From a checkpoint of a small transformer trained on Wikipedia.
Training: a variant of SOAP for these matrices, 440M tokens.
Each number is 500 + 25 x the weight over the matrix's rms, rounded and kept within 0 to 999. Layers, rows and columns count from 0. Numbers have three digits each.

# layer 5 attention output, 576x896, rms 0.0772, rows 0-243, columns 448-503
466479533525499475457533515489529497539515542502518514457503457502541534506489462509507466548476525501530513455478495558496493479488470496521467486527503519488490513509
489488524487483506481493519479485479488515476486509501429496511536476542442524516515509480504487557478543544522487508477461493528475511547503506495488524477476489480512
528529496516526522519529511526489472525497528515496458504509492517470478498514492450507489474534560480524513509467476493507474487467514483489514522508500488496504453478
491518535489499560533503501474511564443500530512532497537474519499509510533530499520509461518491489458476518507490533472540569511449502466435483504515501470522491460530
504488473509485499486525508479469535523495506488513555475516466505494462507502503553524500502495497547496497468474484468522519487477498488485479532549517476473485452520
508490514507499524549479494508499487491506498509462491460485470532522473507500530459512492471465511503534481497536445543495447482557519517522466497526552509546502500484
516498479531505518507534528528449500482510442516536524485553510516514515447484484509481537460509496510564515474493469495530503521505493516491479489480515504493491495463
506518497461472490457488528516533485501508498505497496500479458504489509496500507512471459534513509488502516504506498459521502496513494496480517488508488504470483488474
507500524504533449517475506518539527528494480488538524480510497532531508522494494499540487484513484476488490504507482521518497509498495528455491463547545548459540509534
469445542502486510494484488494495461477500504510509463471431505503490514500515481557495523513488512478496521469538495453540493476494457487497467528467485486484494498465
511523471532469513471506519492490500512512440480525523515504471510474500485538499534499528510481512533449476472468484508482527482505509527446513534540540479488488475499
513511500537462514485521501551508490491514558496493482516491486515496513521516518446507517462528499540467488494493539511484520543532494528488518497475491503513494469494
456538518500503480459579489530528508485521506522520533512483513501514509547521504504491519494528468508492503485508535577478452494522483487547470503486465493495473486530
518529488486515495563498507482458494530508471519506476547502518477530498484480491527515502490511476510493509501491467502482490507520504481488502501516498506465460508506
522510462520488436483509518530509502521470515475491500521506516533526536470550480469473511481499466509451500516470518493464484495514506478519498484522494509464487505520
505488492473524446458500492517514510484514482516513535517495530519534459528453474476496443534504480495496542483523505505513537498522502483522499459504515464519481511525
520526547516477458486523488509477507503529513475477530505487473474518494506504516507520514464472474561509515481490540481497497486502461538504513470492475492477486486531
523523519483515514494479502486473498525432499477488467495474464530507479527508469508498489502489455529480511559511513524512490462497522485500495531466554512499527482502
512527493528493538523504513493500467509475524478511487467504521504475491502536447499456534485503523519516541519494517469500509501517501438481506525544470504534491521498
492529482529523471447514503500519506510483497486480514486501527504509488480511515483526468453465483482476489541518496467489524554483455475521522488486467544520488491520
518505485495492507523471468506514493501460519480484494489446506551561529491477500518504526489502511512505516490469516476490479455532508611506464458492464548517510498496
512480511534493515486483508471525461485471506501432477500513454532473478489521514497493482479522453455525508511496489482493513526478494531452487508555501499527509488490
487507512522473518456440445484531480537533478476486508496527502509507470511527509522488504495484490559506478487493502517481495492517522544508469486526511463511489490518
514485501521484540514550545463500482466520476492490519496527504512444502483466541515455473450527492493483532539543490506481502478523486493484491512513524469513470452551
484526465465489498503466505469498484503516494454494506487509453487565497492502513491489515517482525488491530508499530467487515484537483511532491501501500509478521487538
481478532519492513552470524524492488472507484514504497519516491491464522507496537538473549517495503479494451496543497483493480503536521527512493498530498517459472505494
493449488506523483512537468507499504525517488485448458481493512468493506515538506473530524516476493507511503519536523510512492490470477481511509535462515517492468515527
483474513520490519500525534444549525487563477473499471525527486471514541511489453467487469523522469522508469511531543456521527463513515475489511517479483515509480515512
469519480505473483469483500495481476483517485495520506524514511520512530493500498508511541527524500516464547489487510493467518511509518544504522499527475521550488497528
485496494542507481498517526498516495496505508496456518503481531529505484493538525483455511533505513483496497483462478559482512521517514496503505507515517507510503516482
465520483520479457505526469537502516452510516547541457561483454510501487504493503526495501484411502540497492442503469449477489493546497515515486463543452488503539545514
470492521455511512520460477503530527506480485487488473511489491503503550474524535475516482447498490508484490470509444488497515487473493515461538489493497533503522488466
534509515520503499473476486484518520466467511507504511515489469534501493512496502480487531505529499534533526501510527507526508485541502501510555501515517498471535482538
517495501543509458458478477474532463510508473522512486535489538513512487502514498548487523493514543523520488514542466518488528490578505550505499517448512527534498503467
505503509495547510536501507539455507502499531497487468501492487454506521540474507522525504492519532504541503469520481501471443475461465457485466489502484470465476480504
492536490525495486508523490533512504494473459489498451501501466479495466473507487501452519521484490530502466485481514490511497524510488476528518530550501513543568497514
511477496484476486472504470510490509515450481480513458503545537499470504500482494503507507482530533487526498515542495455530453527512519518524485485472535480503559477543
525467448498520478494493463477560494534526494525490541514498510519529478505488487456528491503496503522472531496500497493464463559441473523521505539514509509517515517518
488476460492513487534457460494525496481490482550474539535506488547464492481488493489506490462526535484515513499531463526495486466484502523479512490471483500489521514512
461467505508534513465499531517555550498485496499539514555482502535530581513449482540461479494494488482502456503469506545477467512452535515516516490532481471507451500501
518509509511469487485493489519500499507519539497452490488522489501481509564532511490502524490524495504475479463508458497527520511513490530469540513499455464492484504521
500523520500541469522508486511506516512509484515518476542486465508557504496528436531478490484538491504509507520511498548475509501483525540479531495469527517492503462507
531518494487516503527528474475476472471487518523504520489487470495493476522510494458473535488492478509503484471475508435510495508490486472495490511503481500519520504496
484532463508527510492521494518511536480467464472500483478497517490493520540521475475505534512498467519503528510498513496522450490509488496508463495545490529500548477511
499501513517460510533546511503478497528488528479481504445498548537563506476493495492503493512503495491489518525488509513501489517504495464498523499473522469483514505485
535505497480494478536500510473490474479496465516492490509526497477504479453501519454505472511497465487503508572500510512525480499455506476489464506536471499519483499473
526474508499464502544479514455501484540474471515538512513533503527483534529530483565510507512482507497512551500478503530514530526478487531508502475513534473498542482477
523495519506492468466519506488466488464543538539507458486532541509453539511523470517507488454497502484506497503497531502539482479499514482517496476464560497496512492482
474522449499485562494495504532546508511507478524501532468495527504495505484484490536453485511487548474523511516535488501497529524460576493506494473531509456526505534496
485493515518523509517522527476505481522485532481516470492504479503569490513487495524528510512482494487489475515508530486476456475485485453492531505521493472524511497508
528463482496528501506467465480498496529496504513473546502500511502488484498521512498509475495499501514517478459485512502477505474503544492465495498494487498495478502468
521487486488452489440536520511435513552522469485496430493469519489522513507488433512495523513483489486521497492478497490489467552510493454494478474479543464471496539495
478501479493496552493525484528501483518518511489484512454451469472487508457499475483508429498492485521472491492486513509499522472515481464523495487490523540491530480540
493478532511504505489491479520501460490499543486472541468526496523498494534467530489527489477519518510450539512503458512472445477499493507474478500483506495518515464493
467557532507538520520485484521506517528503467504522534492519515512509509496517456518516523496526480537499491474481498521502517454491509496556480504508451487447546504483
526481475533512507505485472546493508452511484512530462508523469448470485510492489512507536513482474514459497489528500486516483517484463486515476511509501514522517497504
497492510480477543544484458495526517494473485523464497503471483525506485538467505521517506530506525528548482531471484523475534515517508535523498516504515487553515515495
446475514479489530512448483566445484512506497495509478496493545538455507468493506471510498479519448527482534464487537498516515456522486487485509500557512473498426481503
475517483534498488516513515500493557439509533503531502516524438474465509525457523511537491466476519552493495465506510508516493482492511504511521474508481452513480482501
494516445470488450499497516532493472531501516458503505516488451545481480524530481512509504496503512505515500495501543528538520452492485501530506526497518493550470543476
496509480477531517465541469475494490506541524497521481524499519523469495520523500504523500476554536492490469519507524487490496520496502539479507500520493505485552492506
477536512510525494470483479495488503507505471503506520508496506461504511502471526493500539503507488488464505486490527506505510498474501532496508517421457496488425484541
500534494490474481498521537526529484492455516530493493513485512494499517536531552486515507495481487535464554498516506454480499564475522515526517520527564495510508493469
464479468503505457484504457513496493540477551518502521511444517474464513535492517494484524516523472541496486492505442507486546524527504505521491485491504517518524506489
508525527481480488486479456530465502504509501500513501486517467498538497499487483482488549558463498528522479497498513470535526480501488526508479509505524467448495519444
514488492484460486523487536528537489488510495501499525481528471530517516466486535516528506476470499506484473537492498524479529505479508520492510495507524512494492497495
482512534503501474522549500528432498486493536503536523558516510494511513516534483500549520510498544452499512473484512476554540498464510505502491498489524482541515518520
516477508536498496482547559551479501509487516520550495489447504533489492518508496485456540523464512481524501486513504540491482534495495495489499516477477492493453478478
469467469497532474484502516510516508454529456507475465516487530472513547473457528517550524478448492492513489498520465478470497474494457526458478501480524513489524531500
471477503522488490485512441509455490492478490533545495502510495507534500514440543514454497493450533452518453554525555499502497516477486524519479513516489467482524535535
524481493481523515496476498502485511502468523546503518473474466502491497489502511488454505524506516482509547479475486484524502523486502550482482475505541532517512477507
466488446538519522488498523495476516504487500494517487535489470485491509511532488539474512481478466508484518472505467513512487503521499499475508493465470499473493482529
513484483528524520442492568495484520483446542479523509494471480475519517475509503489518505449465495534530526500494511482496502516522462476479518476502453475514475517497
476474468476512552503509459503522444546523508462511528442506511535505513506533487503492577510494461503495512493475510518522464435507515473520491520508499525526495503507
445517517509470500480524489531531516475521511524532501489544507498514485506459500534472480472475532495477490457494508539474511460534494454462504460532479466501500490479
517504536473519546516512498527493532520522524491483471482561463497499459567483479496475490504491490481490471521476524523471534536501482504501506477454478483495510446516
528470526517516497466511517503521464498490480527469514499514504492515485491486456478445506508475545493543495523526470514477469504479484495487486491501496513472512475546
519518499526509500524523515489534501540498521468491495538510507476507511458532492447476509534499488479522544486473521492518496495505495477493517453486507485475561485494
496521525452521518513525474495522515494456503452502530529558526510518519526508500500489507520450486476518512504501480482498510488513480464522536451498486486498469477521
521473500507495517519483487532493493494522505483550551497464456523488554509496504491466489493525488505477470464526522469513514464542487525508464512515533509528545445504
532501546505461535501467535525497549528498508508432578504466522545515538481528465493478499446536480473483504485480520460545540448532499475460515503469519512471554499435
535500480502496516520511537454479471531506507536466476496474529532503511479486480517533486490494503496484479474516515490485500478484519502463526462507500498475518496477
479489523477501526489492478506532498501485476484484500507474530502481498437509478513521470513480496501512525505520523522494492488530491502485488496515518446506488488480
501524535493545550500483526460492500514521512505513509493478476538526503508495467526525504481509511483485491475508526510448521586461482490498526541533456503538499499487
522505450501513487504485514496503482512494456513484492484514526512525466511533476490528497519492529524496472582450492474476525503524480486494474542499487483508493482469
516506479492516487498536472505476489524522512505480500536496535477561511491497481535476511450509494462493499447500497495495514479457490513491519528511472526540542521459
509499477485539509507491521494537514483531517525500514513495523459499486505543481504499491497478482494466484510523477500489504500496495480510503537493496507496484476515
497489497509482460505508497490525477469554512509533520555515531460490490472516505492485452509509459538500465519565479517532499451464478503532493466476453497502514483513
485512539507492522438496496519494517514490513532522504487498477478484527493498512527512516530546457552496500506483500518524502487567441517485468485493496429524530506473
504477474524461506483463491490577517477502479510512524504495489483477510555491534508504507504524472493515504491457481471509493487520480527441470543464530511490466504490
546498490491499507440479513505447490498484505451493468537536488490511468469530507467505523466501475556477489489502515461506577458480507449541513516455469526471497504468
526504519517492453485444559491510458497499507517535502473553506484562474497512491487490522502521479541464510501517469460458541518464489467510532546470501475476506528522
496503487532505525487512536532529515476526534522522500511482531490475509528504513496514476499469481511525474503513536508512534486464457505496506543482484503556511515497
493473526515517574517472480527516522466503460491507497466483497484483470525500504550494505507519513552474538520525477462520519483485504481543518476511450483471492494557
505533505523494540506465489546492540514527478537518482518514475484509467448511539505508520529504518477523489485517520513520497517481534493466480498482494476513453454531
480496481509495488509497488500493470516503467484507506539544523515523470495517510497499456476504531477485544496478531520538500508496475534507513466484553490530519488523
473468538525482539476477489513451496480455435534549482527496482507499539498477504520535498498519492545518459507478500499486512490487482521524512505462491464465521500513
505516470503426516510499491557525484500517521501491495494487517557476533503496483473511479492489484435512540505518507469455473488409500521477556509480519469527519464483
443563512562464521502404520502515502465503512514518502543510488520513495477520469505526471458436483527467481509489487496490467545510553508484507526527498500551533521484
473504501491506513485511533539515519469509522495502506549530507500490459529530510509511513481502537430533502441510463485501484521504507559486483489484503499462485471516
474497496491451475508518492550488491500521463500516485506485469476527496481525499540486475504552503513482500448508514498516501526484474513499489483505497525533492521461
472539516477468533516501509516493483516530510487476504450512530514464494454532497508508511508536498485432519498509508505515497483528515439487545515476527496530508544479
501496493524503534437510541509513530536507501487521519465493487504514505482513527529498497462519486543507508487454525506469543506501507494450520507464526464480494491452
539528485480503479484583465502499514519508498510487528497524459532522544490505522487507499473426551523536466545550494534478514490495519443497532532519502480466456508456
514499498510500476473514512494530502511512463522492536533491523501535509468462514509504521535480486480487493519482483487507472449472454473510501480517485521495497513530
499483514468495479516505506487496508498482493503486510455484534510465494465516512535455492499503512495469515516496463514522456464496519504488498460497461525495478492481
494508476480469471534511443512483491486475461490483516514524492573462510505467493485533447476495521496502552512516551492487486464501517459469484482457487550504490533522
501507482497541556508503540489518488498516508469505498521485515523558497471507519520512502508532505495467465466519491506553506492473500505544493493488524494524504464453
460482508506526531537500517503529451506520525474503491471498468505541446509497522500497504493467500507515536507536503478535534525472509503506511483480483465534521500519
523497515501505472521499534492481562499484511529436516504554496513500497495472519498497532489487448532473514509499498509518458545470479513511510517511544490486540450481
483475481536489492481521523528494484457487457500475493501472474510511512532573483549513517496521522508530549494548486499456492529502492489483488481465508513523485522473
484476457469489506517456499492491531526461457509531488529499500499527471521472491485486475493468486485529480498506472458512482490509469539474490492523508474519477518547
537481487451517517452505472548496536521503501514511493504496490498553551505487491511476494537488464532491470558496485454509485559499541494456509490461523497495507499460
510481517525524542520523476510547493490496476515521477521514490520423493473494482500503494461504504527487491514533503507462497490485498483536513506511526522512498465475
514495493471517508485486502524502533525497510585522486501479514485479523494477508497472459529445487492535492482483507504462522506528534451485457475443492512495485511518
490482501484531514501543497491484533477458535475481494478536524488471495497459459515499472509496516509474494494475516504480494501478532464531514519482479518503492482499
529467474529521523481469503489504533524502511525502486494478479473532516492475529499526513488508492505459504506474518467501520485517525504484483500462473511472485490528
491483472480496506549469485525510508500536505526488516499470498472444534508486458499520535479496500497527506518482477502499463488496506481496512487505511484509503504471
493508499502505532529468501490546496451533551475477484523485441528476520497490513505549491472431491500487547506469497511444463497497517496455512489524504468528482527500
518528515522500535518481495501451470506489459505540532488492505515455457500478502484523511474486511511524493514500475480599497501495513458449472521527466511521482509510
495491464505557530530535500461510493551500482526511541513466461520510481531514494496501467503535485514525494529499504499502503530467515527502481526578483473492491496551
492469487491515509469511513532505524525524535537508511472526510454532521512506516538478530479452509557516530511488513519523499469543472478525531518468460488503512512481
547475483452497531486497499512523522507502508468470499472485513538481473522517472481534490502498468513546501482490528444507510509461507489498477508544479463462463479504
484494495510513494480496511524457534532489472473522518509455505489514515477482503511484490552516489473482506537486536495514502535498465558501586478467479511457474491484
515464470461510512494461478511483513457487467519581490502493507450517504486470537491476555477504464495499497475523480477522488469490517506512509478516506512452546496525
478523512546499510484522517518506489497489491537513528545474510481463499485501449510486535512532464458551488485505511515499456503521465479481523483497513493493479513513
544546465470525483515481487514478508534492501501477523504501494467491507512476465506523473501489507487511507552474504522501484492511528500536480561470502479466504525512
502493533495514463486522492506501495489485584500478510531506529481510528526535450518505529502477524457500540478492504472504480496493465508503509431564459516501528491535
516495448450544536509517475492526483516500500484521546504518480533526487521539471492474483492478489538535500454535431463495476500504523481507511482486507496465516497508
532479514467493493480515495535490513496503509503542487502516516520498500516446478534509546466471484468504501471503491507505502486540517530500545482517524519520463487486
505531501508487485513507502499517514474492517514510480491495526519491513497528497506513469518532540548471524524465507459506502518495497498493514499509491497513486504516
541481497506514529509543502493505504540517533505510516508470513498509538489475545513519492517529530517431564460491467497484470472504542497468501538474459457469536529562
524490486522565513505465475515475510519516524469490513466482493550536463509429503486525467506520504542490497477449521520511496502471519505513505484485498524470497564504
491552478563523528478512541505476491485472525493491463499567517486544465495493543534472512499504525504510493497524482500519572514497509530517511466474471545468488513491
526439505493489496552464541485518522494483541503517497469528516535477489547510475475421485437529493499508484468498477438495483452514510524510460464459525481515509486446
518523507506503472491463462553520489501488453504498540525491515490500491506511475508488522532480478531521482511484495484499499503459506519480470452462496488507494435481
496466475492533488508484538487505511503524537545499506470506545541512532516544463520477469511560465517492492505486537507507525527489467495441514472532454528520521495537
534520509498500512495477484478455503468549498457475500505506487505469458495498505485508506508482503541509536512511465510500494462476499498478448457536507515504484516495
543492483484514501485508484508489519502533525500437507508483528528550493479466505493518498506530538478519482507539495470526497473469539417430536477496557504481503485506
504493515529533509507529520472521496523475473461519523513507473509543541500494489493509505495499466470482509508532492483458529489500478508562535467458492419484463494483
529502497494483518501521509500479468521513503523474441470499521501506503453491500507529492518490508512465533484485528499487526540509455509472485501495552486506509506520
503544525499484442490497504502477527495499481501488530472512502540529476484472537488471468510490534441506505524480505517511550496493515496441496549508447493489504517494
481487488509490540502491504472480477518452541503532536526518491530488504501478524453533521480500489512506492513541537459527511525507503501510520460541503491509517501466
465502492488442499536504532475506472478498489537521501555485512536501496522498497508495478533500473469489477552544486529538517527498470473494534525479585517508515506456
504506514550472503506489521564555508509498488517487500500515563502526510449532461484463503518482502490504478499492553501519490515517505513493502536525485502488507515523
486507540499487515501464490468549466498511488544511499472542464517511541522524537556525491506509503440528518512511482486468520519537471525511482514529526514509504527449
510474485499485495504556501504490510460501494520511493472503456505483516517529483497507520472495526512498534529464528520533482507498538477513520529522485531506521502453
499518514450464461487535517530520521446496463532507502503566515507491493465500468505454487517488470488493472496521483501489515551470494508518493492533507500500493499489
501518521515467508524498492484489480528545550482478513507493480504495495493457467526485501518507454489506503511511533514485519515482484525500505486503489519512490527487
528516508518528460475533517499522491550504459482477463521499466481479503531523500478488443492472528525491474490486464491499490513524486500483534505491545520533519503517
517460547520531493505482490497489535520458497466558523467478451563481508492456494488475531557563526500536512459526507520527508499540471568474522510507480500540470535531
506513520514487497512483503485505524553468532506508487416506502499508520494487477508501484521494511501489493467534510517482492488478544465468472527485498485489517501505
505473516505489507503510526496481536510470522500508521458479540507479543509511477497459509490535500510516490476521464509470484491454505488515523503500483490495513486481
477511536496505505464513539488511534508489475492472548519487486519516512526512532486471502475478525529447477528556525507485555513517522511497480507481499519487499535502
511508467509471515505518494553465459525542497526476505491478447455509504533508487488525512510524468508512541489458495493462514494504507529507504499473483527501462491494
519523566497439500487482526503496470519511558531505466536488486482534472521511539498490450485497417461512465500502483449471477524505476502494493516466520499506489539471
512504479532454464535464511520489484513462481512461554481472522525502505499499485499453498514497503541479481478513480480527500512498509463501466488480511525464510511475
547536516506526520484484472502483486497513532476560504466450461506502496497458526494507513506500479530511540478520501489533470499506487522501512513488474477489492513508
481500502519507475489493472513486437530497541490506519512482466512482519489529463488517466501506498459534503495474490490518474464497522532512483479509519493523509483542
563506511527532500477585495460538489515486534500500528558496502520557541500527513444521535532503462517529520469470527506494514453507515483491461493450510514535520482533
501437527538508538494465487476559464488443520527491507494500480506507483509484490545495532505521506477478497529527517481498493538460521507506549458478486447536512522507
488479514494490485507481464455457438536499473501477496529531459526505482487522500515460489513499569515465485491498481512533522501505537485519536493512481516492471490510
495514527505504521531524509515486487494509494537492488538456535549513506497518528469509511498536512498521550550495522483505487466521504497518481496484487499558523493510
548463493510515495500542528487510510494512492527465522496483528484494527524527481510506499476508500526501529465501467501499518536501499489501486448496532478512513471512
431527490503537468461514479525534556500440469490475476473534485496523542489491515546498518476498531489485527474510489520477480506513483475471518517456532511508506507523
460489478502540506501541502501512514530520458498494542496525510481507543471434508498490519505488527461519480507455548488515485487490466490482529484466477509503478514517
488489540502452514545453459538499513571516548460509460523514536481495548487560500457508495479490543467571475514475494518530495494477463523511496546538541476519472471498
492496498453475511516518503512501474515515487518560545470538500507532473507517467498499477484500451513529487463491498503497500465502454473480529518532500474506462487500
544497545498479496505496490520494517510521531496477491481482495487482491475518533501507490481484514507495507493515519508510520469506530451505489487519514496485515488540
529477479492477456495567526591547467466433492488489438468549481490474476453506495519510500524481495544421538510505466538554433483504511487498476513545463493494490498526
484507489506508492505505465505522548525500517512522505493526489542500540510493472501496479478497493491523517553508501478486482484494515488468494499489553505548505494494
501541511583528463513541527492484448517493499476491472521497503483532499446522483540502467518573510495509485517437500453497490537477487490493496478518484496517527516519
486538545481529490453449469439496485476570474479512481523484498463483493511529474495519497489484537479467461478515490543502555512505514471546500509474527504474477497484
451490485515498539473520512498520494491537511496524503530509558525483529460484499581523511492486489514463476533542535492471496488527444487537534484506501514465458489472
521513474521516490501535512508529506521502533523524518495533460489519492503540520533487535488501456522504497513468493483501555456465495494468532485520519523504489521505
491500537480496499504518515506511525504513500498455507504498509471455486503499512495512501506520471468483510492530484518506498470505521508489488521505521547499441532507
453520462483453457485502537543505513491487479483506490505536481492502513501494480454529514508475497479509508495532480480512483478517497535502461509547479517452501495490
529503520499507484518498493560508506503469508495519501484497480474495481471522513470494533515479468487509558511494531510517543468438488511478517495500506523498511484497
414499484503513517557481485499532509516482520462537490515527544474528492506494485479476516495504499483502480474546479495510517451476499500513514531498489501492489513523
490491503512451534527527476484487500470499499478486456527511508491494465511497505514458501491519533501475509508522471516471493519460551552513479506475525524510504514462
532479510451511510472496482520517481506489482504521521494524511502478498509495516474466435503488474524443498510503557461486489505478516494452507534511544489527513508523
466533484513467491487483483443501490539498536492535474500507481512504505483502513477514489488514547485493464480535527541488446499476480451489497506472546534544511535528
502533446475514531480501521526489471507513492482501484546515461520512507495536487479528486539496494512503488545457514538468491466473501478501485485486511466477508504452
497513494507517520544536474531507500525491485536533520520532466509490534547494577507523537498517529481504494504530470493506463501493458474482529512486498447488535497548
486502505482507476474462461510508480552532510473485509482520506486429503491520516523539493517495519466489514461467515485507527503514481433513464503467533468478512551503
494502475501503478520499498521518477475506475471492466444464491532521527493503499478497462483549502488552493512518481436498512537481525543524500513474479481442527489547
461488507527503473531481469485476481514471516463497480524524490531495477522497495499488512517501547495476498524505460488514503523503494461476471521540452499496505507494
520515475518478489474445517505480474490540450493472521477540466538494516508480489483519496504469475538518510533515510486522496516520445508485558462508493526524471508443
508506483494542497497498479468487445493519504480493504493481539539488530517476493503493503488450516506460533517483490477495529484550460495466509484514511512521527511506
491487494522479514486515505442498509503516482532529513463464513498478443542516470475513500534578457491536468493492481479542520532496522506476511516473519486542543560527
458484506477469491521477485494547548458523521526544551532474534473501522497541527521499493470517504497476526533497460513513507470490498516502503468481448501478488486553
490530533468491504512496470485534539486464531520502453511489466498520509511512481537536513489471475521507535464543452477566508469503501505463494506502517506481485549486
495491522509537526536473505524502480559506466497502496478462488536476501504530505547504498510462506513564469527491489465528497506486480516528494461516512505500503499446
535548512502507479488566494498476516504531512504480542543448485462471478497464477513514504564502497533472490498516486502490471446526481498508508454538501480492472493521
511484471506497528526482512528522500513455477469512513497453515507492445505478495534506511518464473509484474476488525520488460496482514514553462465450495487484497487506
513520489487488465522512497464490533524537488466502518483535501462507490506539467528506531461476540542522499504501498478456517482505506519535462525471502485514481539525
493456506505478502540509492483490557514484518519536493484513548508471517509493445465510506493498506472474548540467491468501479503522447470486503504483448564468485504546
509505510524498535516506428471539526469493510490529509478492492500511482513490467500501524532484507494478471513462463513473484497514521453455498550469497499464509518540
474482477561488505505476472540513514442500521508507482491511455489492507484508484484496465476483529555481496482459482550473510570480483496503496542514488534510504472499
485515501528500482473477511464503469522488503510499523523518484503504526536497548503532536464515440503506566532484482445464490496516538509466505514528541488535511458468
458504440511546502526480466470487497542473509508530486521540475506480476554510548485497494533511532498503475490530481471513502513493485489481452501530531471489496495514
473505493516526473524497508492469475481479490526469501520500466509496477443530498522508496428516473517487490521521554517491491461523510512479474474490516557474490478489
488478482484523499478511510490545541484464465505536449508478565530516440489518475507459465491474497498483530498501476501455493501523535500513430542540476514516477486485
472444500521516485463527469434511548487504518518528508519473499541489540519484479492533495503535483490517536472477474535450547480558515543474522509520485528541486520527
486542500512505497541485514549464495503506516504512547470554496484478514489528538466525486472489508515512527506497424487490527529482514527509487509513497517553516486510
472505486448472512503499507492490474525478500521519479490462530501530506536496523472534504534493515483489548507523478501487478495510526478504474485494531524517480462472
442518495484470578498523513504508505501500472485484514485503512495444472506485492473516504469532490494521519514499537558476475479456501514497477470533491505512516489458
522505493503523496516513555463509511516503485483516462510491474489480541550506526495497536556490497507511528505502523434502518502506497495469520511538487507477532496517
511522503486484454500483510497500530503518513499484519457488492515468515488512463498507513524514495483537495514517494480496499508541499481473494526500542493507490479507
515492476440484494493478499523492513481497478513473540458507427548491488529492482533521512487459568474536493491505491455506470488452508531524501510473524484502571500527
490484484487518493483547499476497497522485526536485534465513499514529501481493472542514526435539536497509480508474520496461486500520490502496502512499474511516517483470
487493503425477480515574531524510553475533514547462464522496489528516490494489496544523540500529482493501526527501502461515500499483503462473546483474519522471520452495
514479509455527477515532510504512519510538549491493514459499464481501479505523535499471518469521474483518484537502503518538478506534496510490511498498513540499496499469
455519535440464537473479519481533453451495492467453543505513509499518513491477547474472526455486472485507495487548485473498503530500480492479491472529568535487536505471
521506476499471508483516501492487525514495484526509471518485498525494500488491506495468508560500517472505492469489471500514454487508458518509511483472513511508541464506
495483477494490541501477503497475533512536483548530520483518530473473512475524488492503512518506539487520545518515542512506503510460500501511538524516465531530478506488
493513471486512471507500501463510560515481501470522477471514507496518472493465512507435459520466498549509475489535464483493499463482491504493499510475492511495497521499
524541516549464501512519501556503486494476510547448503498477486525507500487523504490516512482515515485477526490466494548499486487511549484491478496498539501468485470530
497509541547497480501481542551505470505495500484558483511522528476490509495525495478510526470509511483524546492487539461504462459503512502495474539508501495496517512496
464433479492478505512513514473503468481495499487510495497488499541508519527540491522502539537499458499523472459450500509550506515476513476545479500482494529469552455475
492502500530507507489507489488545487481456472531557487474545471461529527476473497506514450507466506486505498505498513522495454491516509502532495477521518533510528455521
512494524524521517529527527525538486467507486535484495471500465529496477511438496482469490503494540497528494485498507512482509456462519504504514525494510519519461505528
475509495472547479484474484441478511514490524482531482517480519496487515454500485511500519542493548547489471490478513508490486497481530514513460489451491485470484552485
485486481512517526519468533509480499480520496488491472525503512500501542511486495509497481434506509509480493522521474521476493505517488481521494500473470470513497476502
475498483483462479468486495474514520508476463514467489405457447469516498520495447516501499492513508504478514458493540528507552528464490495482472504468499515498520539495
521549503472450506459515508478482506507486482463493489544491535480510486484482516511520483530506494485459514510549502496463493462527525524513522506500505521514452501486
483507484436478481488478509470521522501479493482495503487504522488443503472458480501507486444523489482536514437466529496485525458503517499547500455487541520493507511501
496486486490520531516502509474507499477472484476482503468509491470507489478509519503524531506485493505502476537494471493513489502498480520520556548512455519514469483510
520497493432561462448501482509487503512481515494471472545519581522513503472489516472517493501508496474506517521519529494512491507566531505468519537474508501493513505471
527524507521497521515480472507504493483497541505472497543514509525532526521494527527505492496478544482505503502493482502492514529522466467527491561500487513490511500474
521516495557490543495531517522492492496511497425517531517505443521547480472460562508451517506516508467490496462532509476491499504538509431473536510539513533478467448535
501509498498471493500501478551461492422542508502528449506487446570483472485464473540516476537489510473482529458539507545499480526483510420496509527536509517461500533479
486501520453508523529506532503528532480502480500522477469502519476534561501505475443496526463526507417502478494523529478521493492512488485485534526526563445483519492532
502539493491548501480482508487523493519519464479490531515472539505511499502488481501499501495489503464537512524511482553466514508474498500480533512482509502492462443489
480525496491473509460473518470474533514496561535500510496492507500466491527530515531453524490490497459525501552487510470489505518484512466471501490506454485494497515510
504486506512485466510464531480487496488516540496474488504479493493487490518512520468513522514503507470519530488495479474534505509457511475471543514468478508535489537499
515515477502495474516457494493484534492508480461487514463476480543520486521504489511474515490509516513430518486476523477480546502516505499462493516499474480492513490507
544535501561509501492510475509463542487539509532548482461478484460501528509491525452505434458515443487517493516502487498507486472467521519487509499495484502535484499503
476524457495488452468529540478507493488512513528485484524475460509507486517486536507473500524473463485511459470527488505497525526508519468506514556525485516478432539488
478488493501491497471528551468503529483538477482489499521443553557492499535486520513470472537514485509499439469504510466443463558464526535515499526461479520522508454514
492456500508493525490460519483489513502537477518497520505579458524483476493470520481486539538478502484509508460499487503586471493526446506541498475548541489481475523497
495469503501515512430474499519501518498503470493507514543477513464509511496536510474509538493485429518493482466496522470518521496493497537498497469491517508541504496489
552521506499517538508508452471480504489506463504519504475470488470544498512516497559509481536516503502524476505480468512513516497452485483525486506483506506505484472468
526538488494496472491535481548480471511475502483432505497470484545532489529526462505490488507475498531486422511491497509484497503513502472560453495522499505518530541444